{"n_layer": 15, "d_model": 128, "n_head": 4, "n_kv_head": 1, "head_dim": 32, "d_mlp": 512, "vocab_size": 4096, "activation": "gelu", "norm": "layernorm", "norm_place": "pre", "norm_eps": 1e-05, "positions": "rope", "rope_base": 10000.0, "rope_fraction": 1.0, "qk_norm": false, "attn_scale": 0.177, "bias": "none", "tie_embeddings": true, "parallel_block": true, "init": "uniform", "init_std_qkv": 0.0492, "init_std_o": 0.0, "init_std_up": 0.0492, "init_std_down": 0.0, "optimizer": "soap_variant", "lr": 0.00639, "lr_mult_up": 0.699, "beta1": 0.95, "beta2": 0.95, "lr_head": 0.00869, "grad_clip": 1.0, "warmup_steps": 200, "schedule": "wsd", "decay_fraction": 1.0, "decay_shape": "cos", "final_lr_fraction": 0.0, "batch_tokens": 32768, "seq_len": 256, "doc_mask": true, "train_tokens": 136800000, "steps": 4175, "dataset": "wikipedia_en"}
Each number is 500 + 40 x the weight over the matrix's rms, rounded and kept within 0 to 999. Layers, rows and columns count from 0. Numbers have three digits each.

# layer 12 attention query, 128x128, rms 0.123, rows 0-127, columns 0-63
438518556477464476544471512524398522417553471478506452459539510511510457512479541537487443441496482602401445500493544490478438461547478514438494455557508511539458504467491556507525476491436478
520535529529542544464464470558561552591453522479513467421519462483478498539525524449475438508439503520545555510572521534580602527560499515535547464463577496481509500530473485493494536497502477
510537540436436545462546615518529542514560457605523466507479531468482433479494562490447499534549485493476471559520458410530529484461447539474491514506446605626542514550506531511467484425466493
499486468446571463528517470487399525409470500526466538488534534600486510449458475446454433593546518511491449518493431458470526453508529493448500508534489473489426464514535520573484466558541604
448482511468472519485432509533497482455468478546479600515545459511439522480476484524433460543529484523485471426474514459531442520497453543497496555464397516477570490439467550478518489448478511
504408534541430496450502475513508529483525533427545518540503492568465498412537508463516509517433503490494559564531492477523483484552527486506537523489480533513488510459513508400502536480412501
422519465471518500560508574527529496464494443533433513601433471413473531430413490631436521518495503451526468453508488519453436460471459541499377544484551505554516498453569528512502548520539532
419531524502485495493495490456485528545532474438537503447521464502527506509503555495536502449464541406526535489539570499512521492547516440504514448461566494376482484541433533487502433522546492
465455532468493539466508469492512438545519464505471507399480441491423541474543421513520507483526468448530504481403428561537444479496521463458448497492419491533547475574547438452446498502498477
509479489495511567473506523527512417420497474502504532591471516478539523500429482538494454533487479523482530462471575566550445497489576509528505530498475438571435538507489506468539491436535506
526512497458508459474470448500480551455478492498471499486524526553504505468520512475491450488579452517474500610500598473511469562519483504489487528535499550553525523450551531515542541541508515
556463418517577458572419492456504448504450494554495472490524470532516443566581486474479573493495605480536434451509560414462488451521480458472533492459526434542467564631504555513543493448450528
462502481379471462552486463513584486505541504543524471523523505538485470550477577507466500538483521552504462497489502519511480527572547548530431499486464513491453579455432487475465553556556524
564531487469597454567546479495497428492445466507481552513509559491498554517518501476573504503501462483377466423495460535557473556523510445461472537443565535518530486458620463591530459548515510
480503511545495451474458491482450415497506474513542544544479491533537489521452487485474531459449530469521587507473490536407495454455501491442493481495484503534507396491470520530476539558425456
469470586518513493477473446540473595538466472615535463481473508555447505547566448478517517513444476494545448502480483493588389575420521583517480461560483451496424486428508522452490485401521465
605456526491527549595509502554474460531530579554441492472565474531573548458527502538539499576559427490464483486485466542525470490447521530444484471536465469516424509521480477555537531501468492
451505453567422534438543459524643435570524501399474461489483514505424503419456530523556517439499638486502508478456549475511511482470557535534535474499490559539502515513441477468523536440447499
499503587474485500495545530472464469497478517522487433448514459530482469514512439454436527481515421530487459511514512510490511508517517548460435469554437468441520540482538474478493467457602487
560553487542538541479478457503466588541582486505515489536539537514450518409518514530498460480525467490520545543509534553509545509508526540441481470416500606502532516595521482434537517530505439
475544561512492491484490597471514501571528473530501462473521510414532550525427520494467507507481418500541533454549476498460519537408462538598503423479510532521532459477567504477520466515564430
542522487414477515483552563498421512507445478560473571509510481439553533519496504447503478574533453550469478497511457520484453524464498471459439506503453531511503541479530446547493582473496535
589485537523555497514530521545568502487481491520485413491453501525491486518509456539439531567511454491473476495466474455500538474421508550561563481528474511593538444526554456466481517508488505
472546507512453522489497553497438562521532462453495478535524522367500514483503542588574549501445487416531515400564486466542503494530511498457459461422560521488511493479528525484497492540513502
565476471527433512426468484425497498508553564490490491547476520492504499508468516534577473523529489496486503480529428467520572485527452521515521469463509522448483545506421540453465474547486511
540496558560472495515484509474545525461548483473534471506500499472442456462452479503445571462501510520502516487541567446555564463506479484557509513448466507490591425419463584493533501513475492
509557508403477514482530511552506497442474475460468525511466441465515472493453539521502539521538463513464491507464503513462500503522509470534482555548461492493510552518555528549466554481479471
499531465405387448472513539464488516549498562534403413485471518500471472531456523515455529609544454471576516560594425506430511470531549444464472464502495447468561476491556573460444530539451513
455487461460455558499505459490529447466505511510502562617450594480502534451513411582508545463436546530537444490475405545537476522459535453532449515489555509535458491580468501486579537496553506
497483563418553445546451555465380464432541538511510496495512493490494501467484423438505450511498412542488548455450487587431515485513540577447512539490510468449482563496432487525473551495584512
523459407522485520521480533481506414456458529558484439476548498477497556520524477436449422508446497545425487513446542542538411545457507510469448492552528504520595418491508588544473482537543546
490541494446500463491520481404442459476418491458427507504474544513533535479511588504574455523466411542478516499570559513469490516467553621531563495464461500548477468515537463496491514453594524
506499545489506529491477543482528476511507522521448460497536457447483506527480507483523502488463478498479470503488510516575486449467517476497509465521501403558491487494509464534571518553480510
502554546504475484461462491530483546486492479517490506500496539457501479528513445487471531544485477477466499502508507489478510471472459533569553506540531537493480498477480503484508518477500536
489535580528473482500460556433489497493563536497503475467487440423502524491471486475425480479412542527494442525474508550538424508488477469446456467536536451494534453510437505548457466509497514
510519510460487398457509517437566487485465400464428485442498440531505535437499523490448491504564488542532482538455503507520471557510529470525452494444426465473467482466514425494529530478481523
581479483506528435521568439534533555468437500557523544487527470584493576430492512535542500549601506454496544506450462431554443474471527437497444550514384572449519512430523520490514540464545463
463564582496465519505472517481463437565463488540461504539451439455541485459478452484462521506441476525507515418495504500491450537518531522468493456557494471486547517522444542468519504528511425
550457542462546448553564524508602503442477486499491542542535511539449596494435496495545515542507449503508477507533457447611446458461510463539446565466392540470488499363598488500516590461492505
501493497555472472490477459466519536524526517419508382540475473535566537546464505537477469420517419478475498529470609443482489626502503499537533480500528504467486462516453495495534480548554516
510488512488461530531512500526510457495512472557482499469520494536458483504529428515490480497479479579563533466520491522499495488570478483533509489495479472486491501450513443529545514501513601
495531539506494570508451471520481433489461539531518561508542556471474476523485479476501537479460477549495532460541480559559518477479466517527503539475503483514506459514502531449498499533458512
444508511564470496492411471464524546470454519455533518526525487485513534486536479534458536533534488490433520535486558453524530454474534490463472525504459498480533511464539481468540487517521486
515477393485441485499524496480464521465504510449540400479508515493498468569530576492489519501513540535513460506482524495448528483502502524471547526457494541545481550507518539504447461510479528
512476497484519481496511463520535500482484493539465523475583521526495523509509570512480497522470469447451514499548562500530437513518533422529477466504537509486514486482508475481516509533498478
504475476555500522522448515515446493543471468472490455450523487503534546485525554528524463522451520545438511488487489534557509471551529513467494502458515462489491469507495478559502478553446501
556465541523488487436498550486497499496501490527534482451494490555514513462521508514494483457535461486497528542437479468546526484538546460490546492485555519541536498487529479515537446534450482
496457502478445522498545499590516555532460460459465572517499461538493529526465566499505545506512452499491503498467531539518501554519491501520458447539534559438504574556545513502474541485489512
430475466517477487546497448501536492522544525532536550420544514545478476467521486493518504438562503494543524459459551537468491568470517447476462531495434457468484552450547563491538497475561512
486543487494482548507518497486489544516470566493506454527508490480540500542469508432539518493469466494526458546529472496474468472523528450529537486547522428517499485500504523502453547482430507
488450525475514432565523489509564469502486401476517489481476433507429571448516500457452510501528544510493555548497523538517483487446502514497453550483443529515524479451563503548542480483568477
511412455514507511451508490527483477492546455526526515510528486509496464537498491635504517460551540475527510467497515481508522506465480448513490434507509559485515522488553539541486479426568507
487504437500515538482469476485452501482531521501478495487518511485545411524539546492493483492478481455435514501518528498454497473533506569405576504454520557537445538557451539476443455567509448
545406443452446542524506444578403479424470520484466485482449492470445466460507523542443486523478564542541531494475526495519482487466458483484460534458505539510545538545488502556492479454483554
518528469505507455487556438496471603473499454525505531508533479498563475505495574563554507460519510472430537468486564503531443499569578503444499432532510551397456599466519573449478453476628422
574524494519433538476439551517498469499511562485516495481526536483509444540469435489483496507478542543591483483556528475479507455522498523494593517471506478525527467483483472542544521556424526
574547465466462476534501549479454493478509544476510476507480522454462425533482568599596475515509495450515545458557453486455546436562484530482532560438542438513462506430530526494415478533494502
517524562477514525601543538529448488519520510501456486530490523495420461518482496458525500507495447543595462473545539494517467466481481584521486526542437516514513441530517504494465556499477451
492512548541481434452479517464517533522507503527514549505524508552509527545536540481519502442486469507489557461462469455517455443585533470545522491484495561528537505539513448474529384506468521
435439495444496535493493523463492479486502499488474501472510526489457456466537517501486468567437481464504483494508477466533481451542519487497517470503524521535530504545556444419450542518470549
480492471528486460492457477427431495524502560525535462515468513517457474512545503494442431491432443499500525519455460535484547508476499488476492537472495452529500487508518474418507500540513463
532505494479443501559533496508488477503503523443471539438514530480553485551513465540551503549495497496536522497555532480460544468502481508433565499465534484480522527481451519506494490540501498
455446443552483439534453498456507440407509450514530479452511439551470516566553592484437495490473515447411521510483529485546474512519521442488440461505472530502508478483491462524529488484545504
452511521453512468493482462507486516514512514487526451491488514512466470471490492480473469514502513504502486463462448488462516560453485507478497504519470505453516555519539508477490511488539422
545527462459435527522474554563458523504477527549471531584540519476519456512533524469530509502517456484465476453519522480468483497466503523483543480517503499514510506493461537503484518516476482
517533537532491468478498493489568474531461510444492505450495469462513457498492547512476466496444465476537542467504503555469483541517534470514501486475543459515526493471493500499515501497451460
506456455464498512547504484517477522438481532555553502507453503543456558504469525471494526517593521517438432507487504466491474487501514463527465495546468507486470485466574478531474479526501533
537497489501463537511486512558373485495463503499553543521465505495520433500503474498392458460458483494453479476462502453497520478499454452487520516507472487465487459477427518597489522550513529
558499471524546500544486487492434535460464515541462489515463491562463466477515518481465443499527495530483474492449462498486495523491545521452514594542454539461471496495515490507528488517504531
556498470493522476518490497448545510489493498503481483490468571493444477481479521526517520567532490532546469506438438556462503514460501492514480494526475550528504472510506516526502498492484529
499485499521554470521448539466491489489501485547536537498511512527508531468514487468490482462483549499469512510537498508452466487436480486497489568481464528462491518472457498489558484497517441
503483532523462524479476531489484510469528496445484425514581425457500493539480543537532495545480528423544473491588521490516525519550558460561556465451563490478461454495514446461493455504480449
500529520445568474478480481438444431516517457486526498474502386536467499528507443545513507448514443471573514497443418507501501496513499465596477444515479421469513452595512492528490508492544496
519543519515537505532553530505480459457512548528484492439516434483620559596567521551532462438454477532433546501534512492480507440460482513499460518476477483492525419477497456480519466472548568
458568500445543510454466429476447543502539433391438489513497508572451564456550536471480507474571360535413478618479547476454564553469449494499435601544493576514536545508554504474548515550518535
549418407459487528557465546537460533512453454493437421443499446507471474492606464556459515530539588492562449455536457454463552448534371475466540500408531510508477566593505450525547454542430547
484454460446555471508498457459631513487501545477599540586609430551497421602476546532469553534506510507473481520524513541559395480528574573597568462450495558484421523441382515515562574548513545
564570526496529522562494467500432429460479442463457442560534560521489567460477503462560523511452425567401505536474486547580489506531550518548478575416538535480524496497599481579571512501438531
472522529507535485410551564551437425489511459545546493570553439491610527529443478450502536494528514477486592517528528476415479503482499521458569487482467507526582440446438459571506530557469450
487500544477483468432485434535548573578482465498536480494485461546494523531528444444455507560454502525573500501512515498602416481523463526505550502552489554525516472495533476431481509421496525
521540431528424472463536467485525538502561472492510548490471494547471486483532487504447452495478447494480528507508468456460511553520514544490492512502507499492524506451483471527508439501476474
536471505520552450474462552514462416468495465509482503539424570508559468485461507544514486477520559532482502499536444534466509538495471441500510471465513513537543439600523520456467496444540467
532500519458460529519546499435443490455536479479520521488472503477433479520507506443494528513523528486494502505476463439530522478512489496482464532526400502421463542473455509533490450554481459
474552516489491509544507438481479487429483542511492535471553479488508554493471510534478509489489510504469478493456533485432511493493492481481544453473536509450517457523539511500527469499506491
458513569510531515484466479479403478502540524490551501501551469500502543540495550409562516465438505530437482462537579518557514538522511531502517457459481460478496485484464522500535404526509472
567409442475496479509551505508542487561530479507489523503514483512469479513507517433474524494525535490429549556463494493469464459456482543447468548593483512514484532451439496600500521515456510
464535490478482512529513491502559542528458520576487509492457585554539511463509504502566534484540495532433495467433502474558484469556492518486463510521498541513511509548480523472498548478495521
524533502537524538510454546472457480476539486481530420493566471442521513544480564515509511545509510462473536430574489507443550463446504419492474470453548572483531450489504520508483444521498485
519504549504458437528458462502582457622540539464536543515519558468471438547457529533603460501529455417509485525518472457460506538488493473473505508432525501420537609506425529562484424600458532
395520531488533590496461475514561539495511471450499411535506399393493443520522473559444524553506521498582420483523635544542539477474446500472538403426510598438607399525534488553505506509420448
533558458465490465465584534535548484417461526494491484516503468457536484565510540571526514536474490477472532440575500524476432512487480494452481452534527491542527504549591515547437480425545497
456524542394467427466497532448509445534557548455466439548496521460495581568474564465478540599475427462608488480612528494479513438472578418499555430493529410464598477604533546485537498509489475
458482517528505578503387476487505449463500448472496558560521570405522516446456428622471392511471499489530520498506399529477470519434510460516492496478594540516543550479471518525625502438521540
496493520468490419526447469479427445487571612470525541553499564509479539409449501422455438492461363543539545398507524548435467469550505580505569603414495513512454502531440492484427541546455491
484428388554443535487558505506465395454529518583517553488564489532458528562519421577432437523462503492495499485472540491547471502471481490473430453472527542580606477449513528596501489567554540
553525435498477448487607440454512467500458409468492504531551501494556466552489537606574419526524466604564501489549585511399475557476573534529560487428470395500526582435561447538517504395551597
465500527464535506497515466501522527483484489478546487478496479467515530502511454495506512500494504516494518492483496525507509467479514550534497475492530497525490545532514438472538472467496503
494552535486499500467512535524510513485510529454453512540550527496568496482534508483498511462529488477465453523470500498435530507480521525490505510502533529556477520480516524524480501510508523
524433442482503491500472494476483498479475510506522490529490542503523520504508530474495510515534488488499464559472480460482445488459486483509480493534504564523478526491493488522487519507499497
482507470486505533550454519515402471471508459532519562503522521548516477518520493484501464477485487497504524492476423491533489480532484511498520526481442505478457521540490502540505507559508490
545413487511536487584510469480445514482479504523491475505478491551414439497544487498486474492509468548467480491477438490483482537500486519455493535551467521455472531524480497550506542507522487
508444486473482487520506468483495516481529502495457501497457526530507502501524477454513512526529532542495480525498475487490545503451500488437448486514475465521500505512505483482505576480450473
481462494479535508543477517535551532491468484544519486504495482529525510454508486527498524521484500527494502459514525501522485491476512494459497537518496511492492545491474538546503525467509525
462553543527462496503496545464515533524520492464459479455568448452493498503479528547553519516414492487520514440544564513482517510521538485558558476466543479460474462496503502477487449515505481
583515509422532537520477448487479446502487416512547468437491392531457588438491446578530499444564468477542532520464460484524516475464450498601460434489480509523534446543452424496473518517532563
533548562487517492476521504510475472498461532539450502484498510497518575536521514540520529427499489487379519458529533495524455505438503495474420570442510555513549453474505462497491519501610574
480511485425505540498499447503531490431504480409453496446515525559513517517577482497487509478638412489426508582534496418535530482493415506459460487519503541546558526483561544463525484509552553
549442450542518519579399606538478508571542466478441402380531421536462448516584472499449488512517517484463430416498369424425584435556457468468480446419549484477503541556422490500555432546417511
498464440459518487524518430488583566544540489533600492587584440539533431617518569501447545529500501516427485523509572542560471537505562540599529457498544541514394552470422460518539586525545538
595532520458518577517570509496424381495456434521522446564530492515506559458498511503602457500433386609437488504479485523556459555514530498511473508403530511511486471501562451580548510528474550
534529531588520499404486508486410473465523476531592462556560461455581545467451487498555515440485470461392544533491550469461488547449460542484553526488508517502515457483484454525506516656418501
541515589533414428453421508552543628606452459544505529425421466553462570460514454449513402534395471513529448438470502431535385574541514513496494578549494577474494473525527489419548490529435498
539524453472488501507526518503496512438489443463500515512505520502531506526495528525500528531526507465473496483504497542499511448506457492482496491522512452500517483476458505516521476443508452
520501484493522468514510475506503448514483558472503507477461490473508497448497527514493495482489502543500493514534549586526516507477517509534521504476497511503521506523520468502498510484547477
517478525475503474527469480453456536477467489513562521521534550468511519518514511477541475478503476463463493466466472435476480499506476495485479496484431522489501464509493512517479434517484512
488526553497492485509484529506424506478538530535513500531507424471471505523478495530496500518491495469500499475501520510506485472494509522481493486482505532449497480508507509529524465494477480
493506561531504505459460522539460543479476502527541505555541514505510482541507501490548495503462471489451458448508516466530446540488527500455496476498475502474522476459503517469511432541490501
497396471485522528524510494439549480485439507499544508536493533592470514511518501441531490461529502513465490559461449465498476512475513521511471549569502485552472530505499493509502537520510476
525509485499524460456541490518469588530511515544523502525442574573511501495508541464509483507509506459525471542456458488501510515553507483512481491530469503499502511445504490489494541501503511
498506543506430544549452510513583485490444511464495412454537516411489544485494541534550574488451513461502517403573513510539568443495426444512492479443534517486517474521468505498450471490517486
557415524537417426465455457514561525598490544501553564490520544529451496548498522599622480516495469394485515521576454422541527535450486481464518537421595552456514559490498447459463421575455497
405536616487548629514404479577478497502489432426484450535506332411505438493521497589438506495491481561587465448519538571556481393511519527490551443387430593485582381520539419565468509472429431
472524523480522517506573538568538471417475536420433447503436449428488446534513532554548529548545538476444524496538507532539524428557469466464448444586477414483526549473537580522471490426516457
438459465441438486486544541488484484545515526581507483480508489425516551523470549522521440566425445491594486462597457536453458490529503445509552461545571407494523539624536452521523475526433531
435461530525466599518406449516547460504496465501512600541468605448494488405430445611426459393438483478518557497492345547542526543507524499513460546455579481578490474466413459539557474419555506
531481557472496421531442560493483493520543556439515540519497529467492547429513513488462479528491409555481508442462482548457534435505497476472548622408517508477528512549447446488459600594461467
485456422523465537538471505512500365468511518514475467470509503508475536566566459516429457552439509490513517513430483547493469501397434542505461427482498550545605452533514552559477528474540525
567532487430456433541524423445534505442471409431446540471606585460537555509498499560584482540490469510508565511504512491411443548478553526558520511401563477534548545511637453428506487470581503
# layer 12 attention key, 32x128, rms 0.108, rows 0-31, columns 0-63
489518521483527473521525512484510505508506504488484507481477512455497494511501519462510503501466486492474526491544502528525525551485493514527509501477516485495512472531505517474487497487524485
508489456492498493504487495476507482501478484497497488514508491504484460467538494488450493482502499526496530505510485481498464495481510471480487515516439483440524501529530512488482537488500523
513535516537470506549540492506536495495479489518473485495536483448504513468524444475506503497451452490494521441541490533548535478498488514470451513458556487489496501491554476467507493514488487
492470503506472474464465506539508514491504501480510508503507503503509483470507508475454533539478493503499493500504528482454503489522481508524518532499491519524483535500506503463506529478537510
502502441492525456430452484501420551498492489483556498539489511511537470523486518498499532543500484475496508501461502466469453488505488464463486509522527529531473494508514504517458499509481513
577483468505433502513558528545476532513524473506434541492490521487508475460528480535498496498455505507522502477493406429484514463481495523430547503486494512449534480479499519434478537484490473
558450467533472460554535487524491591502490475473461505479429439499546490522500513385541455455464460481534541503447519523568434530448544503511506463539460525487529502434464485480484522455508438
409485619498545480416483429603521436595488535516611489521469581485378504512556507465458484443602415538556444535525456535591445589462463514520483473517522398486479506464499474575588486489545583
438554552463573511496507508471475480400541475544492469445383486584434554421500439506506415419513497551557391537411489516431488514539483533554499441483533466537536537537465538496512475432527565
483552513504394551520459524463439442512555648547521524482503596487491571471396418513547426565472519427497523430455555486435429492535557481553471456632490485502520511504572545566451480484524505
523497578454480418500512574469456579485584505429477557462456493483544553474550534400453546598535504538488567522492460426434487573439517453510517547551443429447474507482582492502605597430501585
551597476468461570608576500467533540507485509517535470451508516444455510528489555521582475416605538469585477538558511449460587405599499463562504459531468448488483544519562494475519458456489508
530506519486507536440436437434558541506451399463403410547598543493624495550562546472531545487566517481397486502443601490515495558509505582607426439419469494492471553456528572433473511464528540
561560506484495516453543502510386438408492571507491481482460494551435528551493477479491481518475433543484451478484479505547489566456471558396459562450587503520535478493557472493533462522521589
447534499554462494451452517581444470549524549504467511534561548463439538425473490438460527499587507499456578494483525446513546496439448555545467548420392473464509530405539408549486491548557500
425526636586498560482411490471565568606517526502547525540495579476511496495514483468495504473418511569544493543528464515548489515468450561480457471552431494447482514419488399386428550442485477
485523548486495519479487486498514497544505488487497483508511462496488511532489508520491536492487489491521499489488495486454497487503472499537506483464514484510494494530496479461470475494521477
483530521482523507526505492502540535474480487540494524453526512482485532510519507478540479535512528493486517491552480541553554521498547487531474504472530495503496494518494520497510486503525498
525514471549539494517492509539498500526509493503473494507506484486489496486488481509484502509410501481504503487475489484460494476492490516474521520511508465486498501501560501491490577486488538
465451474510500515484475504536523504512470486500505525501487476534488483537520487512484494523496519437463494517473525494495472475458528462513502528534489491479503517540438516508478498463476551
476480528476570460516453498512522473526518461540602494533500513468463479465456474513519487444530437521550502491516513449506534480505500507430483529442542486458501483543539515567543511527482533
499495424516485459475485533484494547469472536509462503565501542515510483487544476476466490471516523560514463514441492521512468499479491505483531518485477462540505537478562510505510515498468525
494517525486539418460517508527513466540453551548528558544520521512425503489561429522445480483566446530489470513556456510519477505480477496469474554495541411516498426428541529542556506496501532
525561456528477467473490546435519548512488472501552501495506537537511529496529526537480479511521540486467494507548481439432520479513480550433523524480503566505499536503536506445474572488485491
541495523473454490500538513443426609501562558470578425448439481555507443458518438532552483500458475527584462535506483443562493488470535509448487550472462447577522498495507612508456457512543505
479521574464563504433468550504443490441518522465470480529466427484563555508558460499472476549518497493430469519519518509488500502554537510508512492485489478505499500555526493445472481412470475
446500541354528519554565543580517554462488508461499483462506504519518514558403543524558539391525522576485507521534409550552540423424492464527416446488526473448573488529609488529530489548425441
472505536529482473535426548470494481472533567469491435462473483488499411541537511490571450545571534475589507451530583481460519460437481482413565468504589535495509536513464532541461493487466524
545535518423578543517496408524514401410434445538606472547470619485428555440499451533505517429484505541503492506486404540499491494458587465432470559417546449425487543512466501468589541349537526
506424471514626497570473495464413475545573492542506451554500635496538499516437450484530553528546435550503512463517425534388523460498440498407542541501557425475493576479456490495476529506480514
592469500548531479534484529530484405540473425577490479503553421442479587502481365428552465475467466568482614460481490551550473460532367570440481522456417547539503462491566566590509533576471523
543486494506522500520506513630590479542470540538393575478513539556509558553502483562523477489486410496477518546577514505574440442516510443592473535543490492466440523465575434491515428512459584
# layer 12 attention value, 32x128, rms 0.148, rows 0-10, columns 0-63
413489415451427487514485501531552440465525544511487504614553535518510511523504596541468507569526387426527495496510452554460532573508535479530514508524564546571479499490497512550488532515510507
454475507514467529463441470471507578500431529559500422471419435492553589551521426472533491523547504519456498493531533538454527436507520442532490526451533492582467524497515482484480566514478506
538534482483507449481455540479477518602530463410504539528506520496429485498489496517512475491482444537514501577562519450497517612505544441443514470493512413596503479539467434481471474540540534
523488593483516476513518468492467501416487447527436472454512528432530478495428493536497484444553469509523485481557590533488498533548404467483510518521450578522483469556527513419492525501513519
485469516559468389459537494426481513521517483417517472468443553521560562473526466526556495483507455490548466485576435537526523394499562493497481516442512597511484593561596494552495560471513459
530493451531492501575474481528557543519497552425511517452532525448536489489490533541487521507487489560515484518526516524516406473481469547527470535411512420508450497563574459457489500493536496
476535534566477422487516456420482512554543477459483481542549473512565522570499534547429450483452567503504522480501388541461501489487508434479532477527510514485504554509443503567516485543421559
540581459523500507480477432469535455480477488463499580549508505526512452536501546496509489422522542510529527478474486576483469562545500551479523488463500460459546549478559499558509533532468485
491528521456541501510452465574524483512453551525520499523541480490448486500495435503508405521541501481520438466475463507535470522437515474479536531549471537553550496486520509527445466540564480
523519467525493493499471496504522450504471480493539483478475521503558537380525513425560600509476546491509462496477517534463512443548488494482509520446520477456524539517507520538481560493507494
505575475471478508548448516501516435505533476484474491590485472432488514493560509546528525445581426509456478473547533517514535470494448483504547463585492539571484453445487436431502487512412500
# layer 12 attention output (transposed), 128x128, rms 0.153, rows 0-10,32-42,64-74,96-105, columns 0-63
546448450504564497495514450554460529492491490454507490491461440533501450443514545554505441540441529512538511503427432504515498484466559533484495496518463469500541490521479405534424440445430477
461501529479459503559558480500498466447516486479432508484500548478521466469496466531543538531505485551483551524463436570456518464511447452465546449530483523489579561508486496495516458463506553
457453477436504563489509555484517535497531450478476509456537507513435526522537538535514507528463514502473499480537513531523524471567546443477435462520494543528466534483481500485520497450567568
519507514450505522466485479534470506486493496511498484519517439434506441468497507486454461466516510566535476487489546476520547439476507489460497443501518500496499550576423459573443457524472519
504505481459456511523552555539501563467501440535523534467530571514537491486537521589505488610440467476560487506500488500537498472453524518501452489499491476508491460489460427526569558490504489
502430485533502463528502514525461433486518444482484480528439528470481519569558520485507522414490517516400544425430491505466506464442492514506478489546499525477495428503542526470447508492562470
467440558563465549509449466526550539449468518502512509449525479573518478567531550483495554588533515561584493464515512471476516481468537545480496506557543552505581584457569512511510529511469506
560564555520454547511464552515486499458469542503489472514471557529537461473436548520489494428432534515465476480488487469474565432484536487591511488443519506532554495528395537521504526473486474
549475513487430412482509444548529498490486458497495468433515533495472433516559491424564509559516494538509471453501510475390480517538543529504553458528463501553509580472539527491456528492454509
451467536542508525537475481507490547561505453519481522514465531510486486468544543526532520449481462500455473500440569475486528498439538505550530505500547511472501507558508520510518487520515462
496474509494480408524549517444446511439531473482483509450449482531460502448485497563433504489510460496526498458481491470448467483492468558481474499495447497532395473502501485442489487466431520
504527495513581553483564493552517476534503474453495501479496478506532438514501452463465542513485508528502435521512503504492445510543460540511538466519516463520437501436446526519509504456480474
536548488512448463441456563516463552502500500509511526519565499443498518513525539493477507501515476487502466454492488405576539452531510546517466527526528518498484479454556469523489449437457507
534570539485469479449593499573447493482429490490551527540552513452461510541455507479482539517572449463450513456479585447496476522520484525440519511572476537467486501515543519560521467543519504
523487540455519533493495509518486474485496425516482474497476493533581506528470562499492493497444472532449513483464469506517489533482508519530515488487538546504545461500518452456497477530601451
491502524463502474543562523548499499537515511512460493528548561491526457449497544537482470454508495483489519521468530461446561546481496475478562515499529463495541505522479518551467446545520441
497514594493468459519552512460519474507506470526481516474586494529489446560537486567497491523546455448424530523550526492432441498538483535456560480522505515563472530488471511513527456525448521
492536480493479572490571515539516523519520526552474477569529525519467486510476445463517490482526514475493500491489500473497472462495463526491487495521471489532537513567533481488499567496498517
474513523534483486516496486516484484497471500455497509508551471483533518472480516509489502541582430494442486519542570491506497500483449558464432546492519514493481400472492511536489502578505559
529467537527546537494500519447475515430558526498501524522437487509542564441541488431501545499492533509552495464488508485534511531494519477531468493494496467454527464515434534458496531508538505
565493521468561408434520449459540452491510506528545490539531497456458520476474493507462504501504457455521576514459507539439424515530501426518515522531463492523451518468464496523501454417511517
474468518504496476487475517549531521549457479532476546524564529482538450560453517530546552506490483574457475507548517454498471518533474525491532493552550516433475505484530546552516491489524508
471527528480486468511476502480506509489521444472423551502563449488463563506541524488595573449581525513520498468520465515499510528570569485487438491462491532462534518505508453522577576526558463
532540513468524648487485453484534451569435487516548384533456496595462434544485500492468513416446484483513559476506550478498430487466420473540504480389470486554476554488471524529453528524484514
528482432455514504543429517458521489493493558490505512442557502423513542552478481544565500543472606509554472511522402491570498515435535501522529556480501520460442477491528484476579508474520479
514479531523510460587487484431494494462598523554586509497570566422524537484482415509476512435552471492506537446466493462463508527588481437473470549497472477488441523511444540527519493477488463
524481504549455531468484538371518407456507474539491449465422363522511555583480508504540443501617498543456499527565473468484494477574493567495505518411533520531553610480456446424508485401452573
480526541592517488535518504548466501467438483543554462532392459476529525414551483526569426539439460578428422542455397451528497446489535428578475557519501430466508500453533479511553494522514603
559475438516508489512479475452428462475507528397538501485488464406507563502435468515481471500497464480486551471517506509477486433515483539481477500447494494466455553392498475503450452390460544
549491482414503481499525571514487476487575446500488534479462434464561504519488487514531515495457512463508526439501430484504484525540470536528589441468487538519488564561489576550477421492450483
481497471465532459524457471489524519559527463432475513533517485410547525516467529534507438500519498426494499490511495485448433458517451477502522462503550515502473482574500560422480442513463460
458463530551464509467486480496509524459500506465463508533469448484522527464519506543494495469504568504556482553475486503454486512528511529489478534496489531510573500484571482485523494503461471
521525499529514480493534530541464518531523535436505527499523534504481565439531514436477431513524588456536474424450616486566541455523479540518475527526507500557538537494507468497423504515462483
393523561476508439473452557498484472512480551528533488502544534522430537499513449500522522542449527491521473542525498494469598463424386508489490508495485601504480462479503558426507478497501490
451423473467582462531495564556510469542452530532549581491490453542471467495537489485446493443426531502505520481548525567517450499530523509472478457526441410477493404476508478570464480503511504
496499509513421521555424477439523448502557510495512469438500538465593481527508503492603450502518511541477577531544461544496517454503493512556551512528557487545537451512469486535456553495464461
488457461585497472497516505463572541552452568501419584504500515460411521476467498524553575548523533490460508490545531554448506510489550521460561539545512430476605560407604491428547492474407600
548431468500560436424445456451480478524468494437566518490448430594492484546438494476417474453514503441448588486508518511494452467528525492473542447485395543520528481568538469527529533491537465
467475475421467546507528557466503446540518511488496520454475476519476564436417507497478450542475585507544506532545529431537533592490433500511513591408526505488542516511499457463482486435444448
425504535473569499508471533518499449499554533492487614475476531439486471434563508481498491480460501518481521549451512557572566518569557480550499551499493537561524460550421517438497430443527477
437519505484499552471550509540481530503516475531515491518459535489429526475577521464455478474586584535499475534441556486545472517530537489437576479537470483509473627440477474495568521531467498
409512436512501507513524449520466536635470525556487489505498443494500491580420544513524501492432482491503500597457492527568574539386420561503509555481478500502457501514425458529539502531533442
531480525513452469533498561569540585497448527499533518494454518505568495528529431502471513463503453553614508498588416492586527512532503461392442473546504492459528517491489469472477577513526495